Weights of a small transformer language model.
Size: 14 layers, width 160, 5 heads of 32, MLP 640 GELU, vocabulary 8192, 5.78M parameters.
Architecture: LayerNorm before each block, learned positions, tied embeddings.
Training: a variant of SOAP for these matrices, 159M tokens.
Each number is 500 + 50 x the weight over its row's rms, rounded and kept within 0 to 999. Layers, rows and columns count from 0. Numbers have three digits each. The size before them is the row's rms in percent of the matrix's.

# up: layer 11 MLP up, 640x160, rms 0.196, rows 257-338, columns 80-159
# down: layer 11 MLP down (transposed), 640x160, rms 0.22, rows 257-337, columns 80-159
up257 090:487648505574577583416482513497529519463423442451441522557361527405566504551511535640516520459486508499514618541466572528530456420511536501512471437525417479566507465471445488521491568488432518431513479441472551493517498511486579497513517435
down257 101:497543495627556507512488467446474498561472454491405550431440469484545551495590433505512454479534489375504515528483476489505452406463529379573565529543436546384561516438512455551447423491519503411515530480565541561519472517437569512480433564
up258 105:481531595519476479512418519498462493546471644516531486426501478415553429556528488572466614452471605515485533465463516471437559548520525550416466415434503510527400561584536460412545501482471465519422459501531492631512473576471504568520493531
down258 101:556484507520521528532521360464429545480525459542459579529597510485529547455513531475454476562433559414482451526470527578461474538494509469431487483440406477565562488414473457457496530495437468542544389566479482395347509476509506599484479461
up259 109:469514495523485526438486546458474564552525479474484430487598490615517437459460536512422468511505546429469520519486551461517498562541572531493408550532492481499454501501343501520393590452541537485493472483493513591481452361460513506489437512
down259 106:540502593388533504524509443480555453470564522555538511469462521491455464569496548511495469509465504537435557492568450465437505454461490489506473352510508471571549528519474537527550547586549487493492439420488593504564502559442392420523483497
up260 107:535440425481525537470525437635486412622537531520560520577449515428561540484475441495424488560467511419469457609489567587539335484520465468548433568464449572464438515532517432452430589498478487524443449494476488572408513541481480544491465523
down260 104:492512566484621516506467455535526472535508466524506518366465527499575399531556560504499492499528609504466509511556528528442543453397461550483645481476558394567517524500439528523500423572532655506549505432552466543560496453508502462444511533
up261 092:445608475471499543488438636483554467437459526450554576488471554553465510530482473481517430469488422403475420473489627408470500442544577472503471447427508481562481480565455548528537489537401508455549535473454495474512481447452556471507561453
down261 089:521424553494502508571584541534553516532471514520511410532500432492544610556411406518457512602474583426480572498555531467568461504456572537467463507420457617456573474490567495560546470477568444430471436424495437534533449511525544475446460539
up262 095:413524491458443482539474621467495447535448543491506444499553425479588510526456496513584478460462470489381510513457548527517552472533510549565574511520500476510515453533506493437529409425535546445569521549534496423461568414429576604509401558
down262 099:473504536585471575579536468589418498508449418501509557502465476541465438535507522483585484428579424507559472443458561572556527467502434572495445383455498482479481446390521482484426565475474533434460416475474484414448517392510624483470485434
up263 086:522517528419503522480448462501446397574507541494618458466569443543622614476458468432526502470598486485481488444540560438497434489482493443425479489487536483525590570480527522541556442495490562455576463576562570510547490440497631523564537510
down263 090:497443517484475541540496518502568464404507520517519459453490494432458596448586546615512442500435491545474545537436449504539521466508563481494511424586506516519507510562504434491454562447460577518413423524441517547482567600515484536522494544
up264 103:523437512476661482449444558551521496461461458530475505438487478587513441525507521465441485536510479470507474420540494435548539446483522511539564561583487540557516529533457493505458473490468471473493570512588461418492533640400460506577566587
down264 106:538451515518511508446494483609442502458493495467464495482494542461430501513480388452522506613521494448394452484520492414500509541526508385550518460559541490529484545667458419635530535475468435581540557444552499473468484578550552552513416448
up265 101:512518447504489487524526540544456502565509485574426475553380497532538525531410555429415453536498497481496474577529463560511568493458421399496470476516477418389528503498388515479500505405575648515501547407522526502528591448454531484514495446
down265 097:515472539534514533513411525543527574530554597449495469510537591518507401471547514515577444493463492534568543614481537461552618454539496565401456489488451493542529563529531446447535490434508493601466488610491522469521444408428464555531578516
up266 094:417617522491503573492475502548496515466559569422489563431488559473452496494545427540532449533491491482562364395453521391500520537494509409469487541512543428484496500421531561439379522550476498518574487482433499526454593540523475541479512469
down266 084:532534525545483484505453437486427422454470540480552474565530471505531380505560484493534508556562468477462476582479508558505496516583530499486517472492565492488486538574502470522548516415520373515482456539467540553396456531531550490512477497
up267 110:513545503525447496515586562350469493490547528529531483410480445488509499490426603527495458486546505530438457613551460502576451519484531559525472615467604620494469366495437505488495454474527474352610505436476457420536428433554500511485483493
down267 107:428510572484470454471501524507562516487505506481550552489450569449575440604513632465509526436536532604504477486521502565590497518518529451423454470460563510485573455565513486484500469502474579504557571472505538531497490547516470451507530459
up268 094:422439473413490590524379560421442503427477489542460550529496504385458512598471479498518483545507487513499494515479565493535546500475505501547482581437445436516496493508537490485671491562488570468455425500467484430431538496453500483575468490
down268 088:441503496502565571493564494459500517517451547557456570515382529472506510415579387513540497424547497612530481433421520579472372490331464548471500491493459520490449534480603579613470499580542451507564552491409446486457472389562535473595511505
up269 102:530537586492467562531474551498531462434569498483456368476536493506418501474499487479426464481523492518401507497507502518468549547435500492529489539485495485541450362523444586505525586410523506504535523454449575528505491565476422495435479457
down269 111:458520543554534466567475469488479515526479422490510527446481465474464532534501461589484488471494513589419581493513519450459482547395500505526562510547540505594651489458599453523469579494484417496511544464454403480627464529430479526506541573
up270 102:596431445539507560513410467502535573457490546430495609483569417430543565506486531497490455576525533458592520493530499485437471529466509561519399523561471557543477564567547555501524494429395438514416459627463531525673442479479505476484514497
down270 108:432546408494512401501532492483526515468386518414475541581564486552414538462462482472470543527587544541514503517508499432448475529482460639428483580426513482562506484476542444506412523575471429519441494434422545487480538507566615528466529562
up271 107:402585462456459482562518505500512504533572509488427461517487447528526515573515511477551544472573543557513464504447463495531552487520530601508420437601520454455553509485491493533591516408509596519581445474500521449416571561442542561464451539
down271 095:527517428521545543507445471505414430435430415547463496470580459534447535470529503485510606350427445573522540480500542574594432511476531472499509514550511480533520542559565517564461424450499459510483486448609537543486469536501447463400467423
up272 097:558531607490465515439509527594519534582511549501416574495526501517410503410525458434493451513536486554516434501485501575466427464518499534437532476500498549482490581409529543435485551531458408470467550487509486618408597509510495546445614463
down272 091:533578511545614525488465520487462581446547449546473587582533510510597547572446423528524529373518515474518510431384430444499564508483505565611504548509469501445555401523459478568472500516484493609440536488456566476594510552466503489547394483
up273 100:443530490470521381495470573571496537513514518457497517545512487542578548425482528506471541456448513547534433518477489513394466512445545523387481491506553448525567535512536587482465538372427385450456490463491474567547410482572464531444443503
down273 099:574438525476446551522457481490433470503573373492480531473534519484507504413458392463527540487572536521451548440489530482459481506494525442484506504513471469458417544513478467464383526580456466452485503482529464481432607540469509518494475550
up274 114:504475506469504528533444604453483632488409472509442483481565495458581615504492475580494495436460483538510540481547566553567530455464477574470517608566541536442497537427541551522463485470418496473458543436433518586442468464455482480454498460
down274 109:509467462436612507636536514518540473551379477514503488500436471465522573410525436475558494628505536470494476484521493428483443423449492464545563505516484534491429486505631560534473501490486492498528490527384513458418497567500489489500473520
up275 107:480485409434438565493552586563493651462481566395534439596431461542471544482418490510471515449474475496461485596537411446476488697480527513573491586503529458519502474536481507472540538472519485490472510470530602496453439498487495488416494447
down275 110:526519487429472475504468525457485465406486522560578496505445531559522512522506483549470450451413600546496464526567510369492500526498468496552418423428484524471439524499478456474480649553497481558496440465491541590538533390464521462488472627
up276 098:515570518444484492558577492455525521505486440497489464497480561577567469558500502604486468509488516476413505574575522404440525500506512442533490508525586490485491512523534536471413484548555571622496418542519448546413479457559422512522418441
down276 090:506468375507448566412352489480497569512496520515437475485568513509498373585486488421476489397551525551575500499584494521512543387428488544484497513519419509586411496500519542456529489474453564529429498432490493494463501555398595536514515548
up277 098:448406440504513558498402562541441516533495502497506509489507446511462528417513424580521488578404476494397512552534499456442473579439557493462511472449428476454469559509472559580454463446493507391421549489465548546494485411559483447492543646
down277 089:595459452504516560492493577527479535503469421537478619440545454502591497488546504428460430418526444485519445435460484378500492491467600508430413514456508491501554514506515564565543565541437580454519562456494530599458456415634535485542543486
up278 101:486462549505498492574551504541524485531507550445467417479441420449430561416496480484491508533520526501457519427616507463534540423470503417461446497491468597401431431443417464556493573526399477506442512462499567510505482480491511458528624544
down278 128:432513487506491491463563450485525555463548480492377406469432547520522509476460526569514544519460446467503474522518595451414469513430543491539553418543461479497496553507494560428455481509543547578473487439433496489381586538457573567566540508
up279 095:480520484539450488476445501402499530518508488484476539534521444520457421481526488517533475518541532536467554501521510550553531549432553508460530428524506431497469499516404569535529339497570478506422524454511511439443499540554513448497483469
down279 113:514470510329555488535592483459533500583435463478427524493497556428634408566458452436492517484528523522486513534443433529448480517568428591507492481484483529437478497558521565405472524534534589448505446516506501555538586534556494485545465408
up280 102:526549518517529553508520571482539481461493487512500444547482453450459552534439529530447517552514432468442495488443550531543514523441546418491489524462446595409597433534485576475442410548510447435431507526524529522421506503506632587461533488
down280 100:544484410452441475358524539479548510482503467506490533520547494487461462422519542556547510507434544508461570553537512443442531465490545561519499489502518595497433597497527525555382445493515523488509470430452556536442502479493465454534622499
up281 096:514523508462493524463492498487462460521459513539430457509503445446529477514551523505486462581534504532461502538500580554505533548402502519512440524507465468385446413480472455491522451482410516468506483540431427500557533533515463501533471410
down281 108:534569516478455461475494534534538493462538528430412509447531522381568467427576429450423471566545470561497492458532434489508472472487531468507504562417478606547545553514534442611554458442536479545593495511442425490415499573506540505518436543
up282 094:589499553397486613428475523522558452498409456446442486535470531560461391541467471508495479564468571533598495577487497484407520480458459505499489400455538490495570480484558508387506519500473457458525453464547481548496503415451451572503446478
down282 094:608451479516504503523576499453551590433424460589399503576514399557416483462537512566582413490444461448479525469464535505538502542549469443543522516499484463525494446516452530537488494458510414465530507517444486513438471469547436461506397508
up283 112:412488561448387563534544538475509486521540487426583479399505420487495536485533473512459525490441551518534532471489570520462554441528542430589431488474482534379513533483417490526601499466543583625640500458425505497511546415558495512546463457
down283 119:506561456535512450476500485542467556422504593499481496477486493473468485488498482466546508501506507511632680527614493521523507540574432551431473450496447527470498560403518386461482511404505482505554469497460467528507532522466466482440475567
up284 095:530526472475586526516543437475628447453462530534477592520498449483530515481527615447509584536494504492522473538484576505449500505530511437494448438479456510514398549566390535543516574542527472561490511479579629419466423537447520510570546408
down284 104:479483495557478502556542461495415412621529433468570440503534562524506535446556372500488502490470551544468471537545552465542440451484447549534507421400477626501576431475442454561369519502448353529541507497513461466609528532446472476400471575
up285 108:418394587580530526543454526518433491594529604505551517528478484475536511453538560447448556492592519446484472502543485450505507477437484453511558510510449504512493494568532417507441502352479558373409463535458599521439430558393467491594476554
down285 102:535506560546577491531508418427499506496511509569432468486521524444409530522481538443556579533462478498479555522493375461466472424515475504520491453543521443456417501526438590580482375461474531453455515448490421481573461491426525374456468519
up286 102:564559569500420537464503495426467544514433470555479496499425498534537545475471574499468475489466526543528473495546481521560500447565527486495413574498569541436443519403430506492499427495536495487480512580446581541455591508634496529453482451
down286 102:575609493488528583462470543528481490489602527473394490580523475487526566577558471433473570460554559569534540559485507531507598404587503576486523479506472553545478536535484457475496435475531464511513401506473510451496519512531601499491465565
up287 090:423482413384462459409464501433510564544468511517403501446485507410443442512505485468542440396551564443455498487513609612519535542577467451496467458499486492509566474484534493629465462456457490524432464638534509369496447565473466508439542472
down287 099:359517552396473459434556447381566554482492512590404597505440495495489464486465467439529535459519502449464425500571477643423462511403506424488486507501475525525483498473634568630424467585505506469491480516564417464477486519514530581461550494
up288 097:461520491537463527455480481503485519469546509535616534387512507450542457519503525469442471472473464482421536535483446544471476426437485502510491540427533539515577464577517432564551512480415514597503632483564437506446417567494493493581515526
down288 088:427438525462515536478492559478498501527438506472517505510487536508445550464479516563482498515414552477470453520582504512449540579493366480451536487614503461451464467469477457535481473428473494466483476487460457406422511449582511510461491513
up289 095:582469451546481511560435494455503471540656447519493533579563402447448482510488477514431365472521512467503584470468505485485625475479530429476487479605428523474490556443504559462507454475458645526552466557514419641426455487485574549523502453
down289 095:516500495553563406476440510482368531529465559485463507493411632539514587533494450537476530574400556558426504527536521467542494515519476549474571498406544487468527536554426515544404484434526456534512493483513526418626572444503478429481493520
up290 098:564541480452491453493504577472487445458509485472436525386490510504547412427487451393505458493521465578406423499477469413606508534534569404523508563532555417568468555510507507495416466530571481520523554420477535480474539478464494573547466521
down290 094:506480441484510529512516524454569531504498473555584449551509428494485610567521494526445498444395492357556544553501529545528488425492437491497483452558486465522597426513539502450501461506466527405481425539419412425411529461420446479502554490
up291 103:530556498521505555472461493426470543525483392529506396494512485504505549457571478486500484486538454490426430507525555519474465537563547589558609594508550443518473435515510617456348522470504441436500510473537514500461476562521512575506477521
down291 103:435551515509529419580462555469487469457439678503431509461505441500506401560464543437447570526451462449431587507495448561584434471530495524489463477443527460498393436454481566515604478402507574391462559527485432481445520545461544529510532608
up292 093:373563478545498524541432521488451457507548489497395535537489511505523468471517553462476453486520523566404465430480536525522516445406497524462508501496498593497605507454449484558397453453444530490617547592544509494480524539515514491520554508
down292 087:567550460393488413501549505479494459504451509488466500500480498457564529496523548473413511545433487473503570499570517503508443469574647434454518519402501537582501567504526438625573557492494450444475491563515565486497572547583488508486506576
up293 109:378466434527514520537506480513447569530514548492508504528420551401604518556466474499483485509474518482502467479431565519462532473480503472516465428535553571373577603538531493496474517471539481440332437499484486530526523502552447421432469395
down293 102:485454467522418555443457461511443457525519479465501516551582441422520428481536503480523479566535460483503520560434446417447578543536544473451398457581442547478473576517489612449481417506447509397437452478479460500519548457475682447566483475
up294 100:470441551587511476423514498491464456477507605497405550454552452491490485514496493386428612531454531513542404520485559482500425399502524481567504448492572515465576533553566518426586496482462446550496580548514404538549478490392497478615502484
down294 113:565455407514473514380475507510526564468510391520465599450444413545427541458564560527481574541487620525485541443572446589429502473496467532337526466449473511454517542382541372563469527499476473475508505506538423468441513527436522509470437622
up295 092:557403523536482468393516494514502566475448521490500459456402480521505431522516514492509474491434513464450517498513472579485578536583538479527465473579491507550539544483484497504533542478495631573445492552575477404459513360555474495489438477
down295 098:528577532497476569541597536468455338550486407424398480471521503539539508475461430513438466467436566442469557474481590545505445433463539474454522413456421428490480486535490503509567551541525424516414529577521441627499451592465457531541506448
up296 092:547530440531481433489463433514490490512451509482529513558415461381586508591523595475386570431466473485595472471494481480519549454473468504442453533565410518611457422598468504422518472458470517507421464476516507467543511506457486515424550523
down296 094:459485573458520484495480561449529542632480413474523457496545512490480450442529508496559490542583585454497476530510507450504541513551529475577604483580502446398490511566439426588480522592492484451467559537494540452420565491618442496482448413
up297 107:480506477506455506569542489544500575455470507425494499464467443492375591417496511466476494496500522474491591517491444482547476341528526515489535478444506487453481571511482457541477535489456490444604502457461520432509476433527522380504595483
down297 113:492573425495522567506440535581471560461543438504504559493504437515482539459607501589452466471491400455449459467539532479493562483360567575609504457574498573539483518535478514524525558610586504500548471611490456602494466493529406467572407547
up298 098:553501566424532440461469508491554521499468533469550488466505515410509456530576575599507536565442518559444517498550557459572518425493516585368440446441509456502540503493445427519465495500470447492515509488494441414432585590561504424559606477
down298 079:463515520466541528468514469525465462444512508543451528542613451573513536501528428468513475388475532387524406545571421458438501472477499373515456578469430531510479469593523478570477468493450548491510563510479491519452510495659501528483467529
up299 096:504482527523561485542542609542524407483588555506358514497562477516591561523554547555537539500497623600454552424488496462455488522466529425443517570495509457467557575572545584490570465488528523484483486480451551505407535555523386479521559464
down299 097:526477628463424489434507459533461511568500508535515467436503452514555400516490461451516471442413522474452411522519518444482447455450515488481451487371404456550463536462490436515425443456430421464526470513519531506513533485608469513580512577
up300 090:499545410427493491485566494501430551569492368553459455427488428459581586533477454559502463535552416443476415530520565410530503517525508526519523410528603493526536560449429479510540467469530464548501569525501505418515442493419467511647496488
down300 094:587507486523515531483460622520484451436576457566508482478500488523540461582541477492523517477523526527468574540499441483469551556549565495553520589539615574517505538526447499527539558485578582579509537412533517550519488532523680471466467564
up301 106:624493441529516572431557481440457536500492458448436563524573440488552513512436498510511442454615523506477504584467515432383601371424480539414427485489497477555513552452500484567501502509449398500446422558450552489444529524503518541559511458
down301 100:497477400509521471513534467353539556493425474469499523525568503504505526510395519552466449514489506489510522532485480421394515493553505474494522551518582526462506515577511514590508450441619565470492433415389547586427472449544464471495509464
up302 100:522417541487544484396416450556549566513558401539444439466495421542567515512550528465418514508453570488599471504514451530535429572557500543507486499507573486471478458531384485614604501495591483469509498545491535578562502569501453510392424474
down302 101:520454366507575484539495582592486511460473499507515506576498583337502423541502476534458448470545482545602518619485514466405507440433505493486514479535444469528482458479553482489451608554468450503482480523434448491536541490404533466542427494
up303 102:447507525474508524524424474545536375539434571400566513533570540530432516504485475521439474465571453452465387492438510561466484568480522498594443446601525542554506506514524525480620539517485519433469575511511469511479473504443542532447513579
down303 107:477403536513414448486495595598562458518604500464570499475472540510468500509514444592550418453555498484497565589639506522511511573528494480516404461579566519471517413487535452538538554508516410448549491588456483643385421509522495506506478455
up304 092:526520530506487435521435542456533541482421503461463453490596553529622429453523507488530426509531508573390547564475588460425481398555441525498577512461486529504479471449472440454474449515562460493495445397480515412506544481450529503561550560
down304 094:518462570513501606526497619529493497511495522444540504557510455549551558563515512511482481427565559402436499476493459560541516459435450448413478491428537519492427397471468454529447563506506439443549486563452553412496458435572400426505482524
up305 092:522434580493515478508460448472491518444484530473548494484563395600576467560475571533471592496451470471442527464438520527480520467549510548588529410430485495549592516623505432442628477483483486516476511459560472488522377450558416505486378478
down305 094:582573433546561505561546571536582549506542499568431569479418493532450556480509466567626444495483495491523476467507454492429548573461464507465496506550413559480404518512532513421433550616455522466609515555462513473508580516450467572439522458
up306 093:563485482500496520422510437477376426500506517447490441508506490390530538507468411505547503472456483489430522524505543538544570417496510545528517550563453520450565546450421484530486483513379564481468560474546530553502531535480434582377506398
down306 097:497567537458483514473487461504551479424568496565481555511538423578506543503524497553518552457403530510530586556479595585394453460476579494472481456489437474451449611456518431607441548580543530484485554520498453489579472507457453488529477566
up307 092:511451458499473552535487532547458493463497471535487538508514506408419479565374502513541583510508490557402523553513566477408561466510459493393549476505440490581449479571503566576532478434477492571537511533514446467522485424474453520495475475
down307 092:514527556444543469499478500441514532554513511574493503545443484479438496482486489461490526489612446530533518535616535484465399512519491491507404418427561420505461622508484568520515546542502434443495590548361497652463572481524568532603441564
up308 103:606455558370521524524512435510484538480463490426499501512488459546464428437544500595463484517550501489473510565539470529405561517562499436568577476537495521538549462404447572513451511487468534553458518518430444453537438538445504491515472526
down308 099:467481512460565386494497639707482516466512459392476561643578502492474439510459446490435444534453482513548484469451533508535493488559408488522516540494483500490500500379449460606498485478479490523434511510510463530509495567484498491559453455
up309 106:513557432457491427426528439580471557539529587470551552532481504542533533552460438527535549439456548527555390488566451480493520465492615430547510453599441644510443499475491489523395500557490519465446447510547482527436523529459515533536511440
down309 115:501476545577576386463475561526385527519528429462498480476483536542388490561495533541490494551494543536474535478521517499541469481565469475475492513531529501526552525361491545485567478626428516474500456506540513561485453556444473423486518445
up310 096:520481511535560483486510501495434501536438520551533484481506539448484460603587480577522425501537493549502431536504515521481387422484411515488499530560420524554569570524550621500493489625467565497498504465547517527471490469425460478605474492
down310 105:549484498532336463409512458539538440466557485436481548479465599480475443460494533474434472508569521433429582557564489554478574485534542448522537393475477415571417459466524400531551490446497445465525528533562440517518490545519421493430411467
up311 093:566469415412488454459439494518472497519467522505483465556485449494520459360509567587529433529384479574538474506518476449457435479594641478502494517535597475543561436491478501528494546396434550540442523452580560533593492415501539557510494549
down311 103:458586541456525522434573478506573565465573572464594466571548436478468462475423469568491561448432507529519574535460394542415454592536476472426483550472525505550479529530539493538509614523436481541504447550445420510457526538480444436574533454
up312 101:539499476456458491504568578576556496502426591543614475495522486503511515538478459537503435466485545544471480465497433432508509496508525556514395463487503493416391406551452448520500555433553451534540544467463544539463464564510536495476635518
down312 111:506533469461511470351555461404446398519426538373572510436427510514492445484517419493546407474539459544500482485475472457516538489532543507439471595524392477541447561458451448626581512500559452478553441452479453515518484521498480522493511499
up313 100:523477604486512500438451650580541515599528539558507506590552462532492536507506446414550529623448468399463408568393545406573536544397461517528554372518459551431469489486479472467522577448562474476540528452526468525562476531514490478506547527
down313 091:393449479527401515591492430575426457556408478465504481462561468496513494580519489506400472465509424511504555524550513559490541507543522457498515416442474445536543495473458446566481493479491443516513445583552450495562507487442440520453446517
up314 089:534509450497486490508456509468453534595502551546539493504561533497490554428494553603441491462490469446462490511433560456449523523555492456459513424493496548463484568512483512571541536511511465524408569507483515471467550425703493537560475506
down314 091:537496403454450434481521504532477483431521497468542531486605479425497434507439444445486480403535511563485476491485493499459569446511485456554460471427557477537542391440520496463554447439426498540544455492370544506549434527534587523391465497
up315 113:575380551471498517370512487519442511506468491492486507515571454458563579552479568453409502467533568571557507495407475433536541395541491470452423504456443437504458508531573484491457557458554379517539510528529553537517479533557419552553519508
down315 115:495497573491543550419506384491506534443545464423458539464556417484538536400435503443437468566462415480442505416492528410504467506530478488471466500475493463493487465532611490533536430605505419514475443544435596580505540520526448448513545532
up316 103:472530453460553538480539613369490436560552559524495505485529497506416411420475433450463518454504468447414553489500546524489456479430509490502474512480521575480446595543438637448540520519497483490503468557629519527472532544442550516545491505
down316 101:588455623631525390544553531525481526467383576499467502519418470523486543525456533474553606519499608467486494495546460505520555515542468472507506513476524454521474420547522464489440523445490508483444487445403381487566532407529506537465429527
up317 100:438464518470508473498455543468457499550471479540471507482424470534497477499390525499527421515440475638428472487484447544495522506598494487538512545414574581536518420506397464503491509417464460491554519585474544492432508486409526485545487528
down317 098:547501467532452547542472465449507536441556551484510533507540571450473514587571532331435482474546553515553508443509461414490452574482624546557486533561446569548487520500558555385518518567516475577450586459553471564521392555486511579481505497
up318 101:433603519409420528494432417503496533521579501468404540500579468492560507480536444456404574510450497535478465435521564561484480501465469549516503527583549479460458516536552533508531496502424496513412547470512516394478532585450534523520470409
down318 083:526456455525520572470527634511425456501545528512530466477521475495559497652493552528502418442435498480487539465443575441598486501464520502472423360540482491477528402459480523510496583483459464578552419392533519505547544482498449554547394525
up319 101:543570535530455531520520417465478526455563510477423511462457482563456501438542456553500518480549506488562533472498441501602530469408509489448477550502503405562480537605575408507496521507479389579383521501387442490439470503450455486536551559
down319 078:474411474540506497470479459535574517494573548546564535478575572497569506529477532577542517475439536550535502434443503469492435499417541586453508575436492543549513471431513512413466362453464562466440518470486582369438521464520448484510529523
up320 092:426510538441474483548505497513468487614483523522513509491541464415487563509378455580528518489490521517493522525443596510499513569472481585465447573528453476511483535513582651516541469516424516406582418471447494557490526513472473535493439470
down320 095:514543467424465561506497506534472592499533413499467510506495515487495438550448424470459471420534472397520491564560522549443391540556566592529505464561534453527562484546569542432518495601479495430571406469545583496538560542451408456545528573
up321 101:439481606567523576539473477456506515534490570586454491524597550407596511571558527504445382460530462537501484515470420519473530500629519470372540553476509444484548502457437548493452482472551453433503545499485516521537522551507512471501477506
down321 102:618527478454548542545497515547442520500500553455503522455459520336533405541611443499477439500499549499464563519481544441508534517335542501551450528478558483519516534590486563514564522525538499510535501502471524361477523469438537410445437460
up322 096:506496418464472501579553474513491513502526547462464519498459564561456576571462533575473482468466553422436400556577512552482561423475539389534475495521545442517572558550473446514454512526494553489539505614444481508497541494507556493638524476
down322 098:610552528510526515536498475538484597511480540581484499439443450423581459509596542481513528532442535536562526518513464528462461486484588478473574519549557488481616499412491529535551492559525422504502448503571470540529491517513522452430493467
up323 098:481398442519545502521473498456475552574515444473513444514491431471551467515519477484525472480507497469450556469557556602453529443622469386435563561587475450556483549524583512571539487500544494480534510536442559507461508442478537468520512420
down323 094:568493590566558521444458488472480447489527485541471395524508531448481466476476494498485492567493510538385411528439451407513467551532497626571485533505476576521461516486519593489444422382445551547530546378470511529561485448430492523470489532
up324 110:534507436501566464579488488499474502562559440534457574509567484515402545522476457466439496489502570548543441542536548453452494439611464495514453485546511498528550462515575439458542514415461442493573540483562444633517457494558497417487467507
down324 089:421476443528510438517540559521536491518479523593499496526456424485468418491430491562511476478534537465503520448520496503509474540533472620473453512518495533460457522491476485353421465496493572429403539530513574450483471500503477507459507464
up325 099:511571523479485540578495599488518440491541507462609557506489451541496520524521508425496499495611468571522507452523505423432537522440534504517496497509485519475556475446500471478506423443470458543562476516549516554633511450558424403482532517
down325 110:506539506562469451475560546433480547548503513545476355469443545603572515449487440525513513443501533454507514470491445563529550576490401508456549401450539504436533530489492528572559492546464445406623533463454417464524455488510483564551506434
up326 105:577544507421527505495506521538504573595422534456412583540497543543469507424492416479481484528511566481478519481482495519568608428494479508476457536546551563508511465432523526486511440489419422519495451531506474491460465451537565529457468465
down326 108:464524540555467403450427463466479517476506436578468599526451394586469506454504615469521570422554510489475446533536542438610468520443459517548473579586490595529479410460483526623506449519460444456493419448550497532507518445545516474478492521
up327 087:478520469432399504465427484484456483438527479575466509503546517539502568600492489536473679523505423464465406473514495511516530524473525510470502492585451437597499583374385539583504458538531511502531542501583542541397418434526586468470490475
down327 082:501508489516531488537460434534507447539513479428496520537468514462413468521540507494457469469565487481502503476540502527480417540560433484439469482589476512448554572494478509680419502509468417538535421587471455464484481484616401490572496481
up328 103:525536473471490529470548526569543491478579463510485367509466498468492422441482597636579509473447567525463538567439491455503562456518597446523541456480439521562376508493519486550443533486462549494518515413557517586500537509461438507538473569
down328 086:472514538455536497409466482471503532597555527482533552541396452464477523431496623556578472433587471431443422466442522564427503511523493509509481432434532494519514489503474502475589472433530492519509495507500450469605539471362514494415427560
up329 095:468570520502466556486446521530463597511516549569513498495498531494454585527467543467591440422568547537435437479472534534511453515450478529476421458495553497565522484419629486541461490500522469392508536527443377501564462512535469498486423484
down329 092:508516439510549483501463579482536467517580447467506524552468423416490520501535472492509504536543452412585536467450499640510459451580512503462452458504556469365531570496520536558470590495490475501492537500420538420504462406504514499492519547
up330 095:475501486511463603457522523571438448576465537562440459506560557397563503573482549449395550503508460584463514579513526541533524491465513412579441483458477567508495503438448460496513465525578509468452431524600572480466450527416473459453406470
down330 110:400463550432594497544521464532533525556525433467485543487439359512431462495492439424573466566484497513545441469405477461532520557525499482483464482573491555453530488407475493565358497560561434451560482501527492556572420561519503536557492499
up331 096:436490434498529581539539519492487582508536554518523514497533506447391506530507472513511452523563513507490522473451375524545577505421421516521499590569502502510555485542484567578467566382537538640479541453546501540496449488407488374448527455
down331 108:501575519509519551637466465515541463537468512493557503539475463536604527473468504519500486560487506561481603443555507484527454580463526529503539561500560437458485531552507504623487445452451558438565481514431567538489519594369457412519454511
up332 100:543464549526468462483406462518550585572485463537492484450532413462499384622544508407489535483489441462485486467516491400518507460536548483464591524444437465460501535473393446506503519508487445501481495516506522426497519500571511400480530519
down332 089:469594480500465489493501442555512466482394456498578516578535568412478478442358415537480475437506395515518472493508484535435531480483445509419513525515577557506466455517477547539484549534559559521482543461516590479398465546526462464509519527
up333 096:513497520448445430452506540560492503469458570396548453498592559476521473487447490458543527508532520498533513608409498496455534543440509442430448501450457464446468472468452528497523484510533508598477477492571447565479508484477501438481437597
down333 098:487495607587555553530428430475502500613518487533521540443555479511480482508525487500488537446500449575478541489548417477612506487490442569515535457553516531420519533512593493522422486524516446460582491524497519520601451472514588558444428551
up334 110:511484513474555541517541449459527594426485486512535590495562482457517513484519496520457439531493504546459522528478517588510596535487419530442496505532477523476521508475441441493546499493413510540507480527448344510531489555462454553574476525
down334 105:561536559452450443383514523515529496527473468435488516480523526484542489479488404524499554554415532450537533506494549482404494605436478484595515574454431602542526498544499461529509499523444503520494399382553639554526553437528510400443424546
up335 108:429573425521519603489548587572475420490505499486544435483481516528477527484505448490556557541594480506477505490464506528539476474530547528474464555569522495534502588411480406460472421392517537509527512440389505520496511445530483464547456480
down335 104:560501504558427533539526441549525497491463420583454492559514527487445538573458496514489611501537525456493485465442499504458496533592458421514431516505498589563483467453564488523468463466528450529503402454487509522501494498390558485581422559
up336 097:398533428490537501531483419573485521524569552557554497535478576501516459498489480553507600489548400530495342504518478388506496469520465521500522501478575487446536602509485525465540555542486520456388561478539478490476488453460463473468526483
down336 105:468587504569498468488543508496503390567548463498472467552492432496544461535552476532506501500451585505422570437446493602510405518517553525521453507372422540555534518525522531452544420532435566471560455536494456471530493527523583491590418588
up337 109:471519494494510547453407506505594536430514421495444512584498484442555460530492478597539504536607439446546539519529568435540492462523566567462607485524441516550492502577609486498493489515502428492521568528487560505566483513514562471424461472
down337 105:443580358512459598544447546550507545439484538435463475435444417566544502530469470569402550533537557569492475501422498502480505436504449590424479467515386513480537411575416504487516508523516471596550479530559516516555464493461470563481483556
up338 094:496566444539423444415428529491447579420429584568531471484625538511479498499532513531520374443584479366440434528498444479490534453423534436439489514469544483571476495515537485535535584491479493459420589525430449488586426482468442516487544468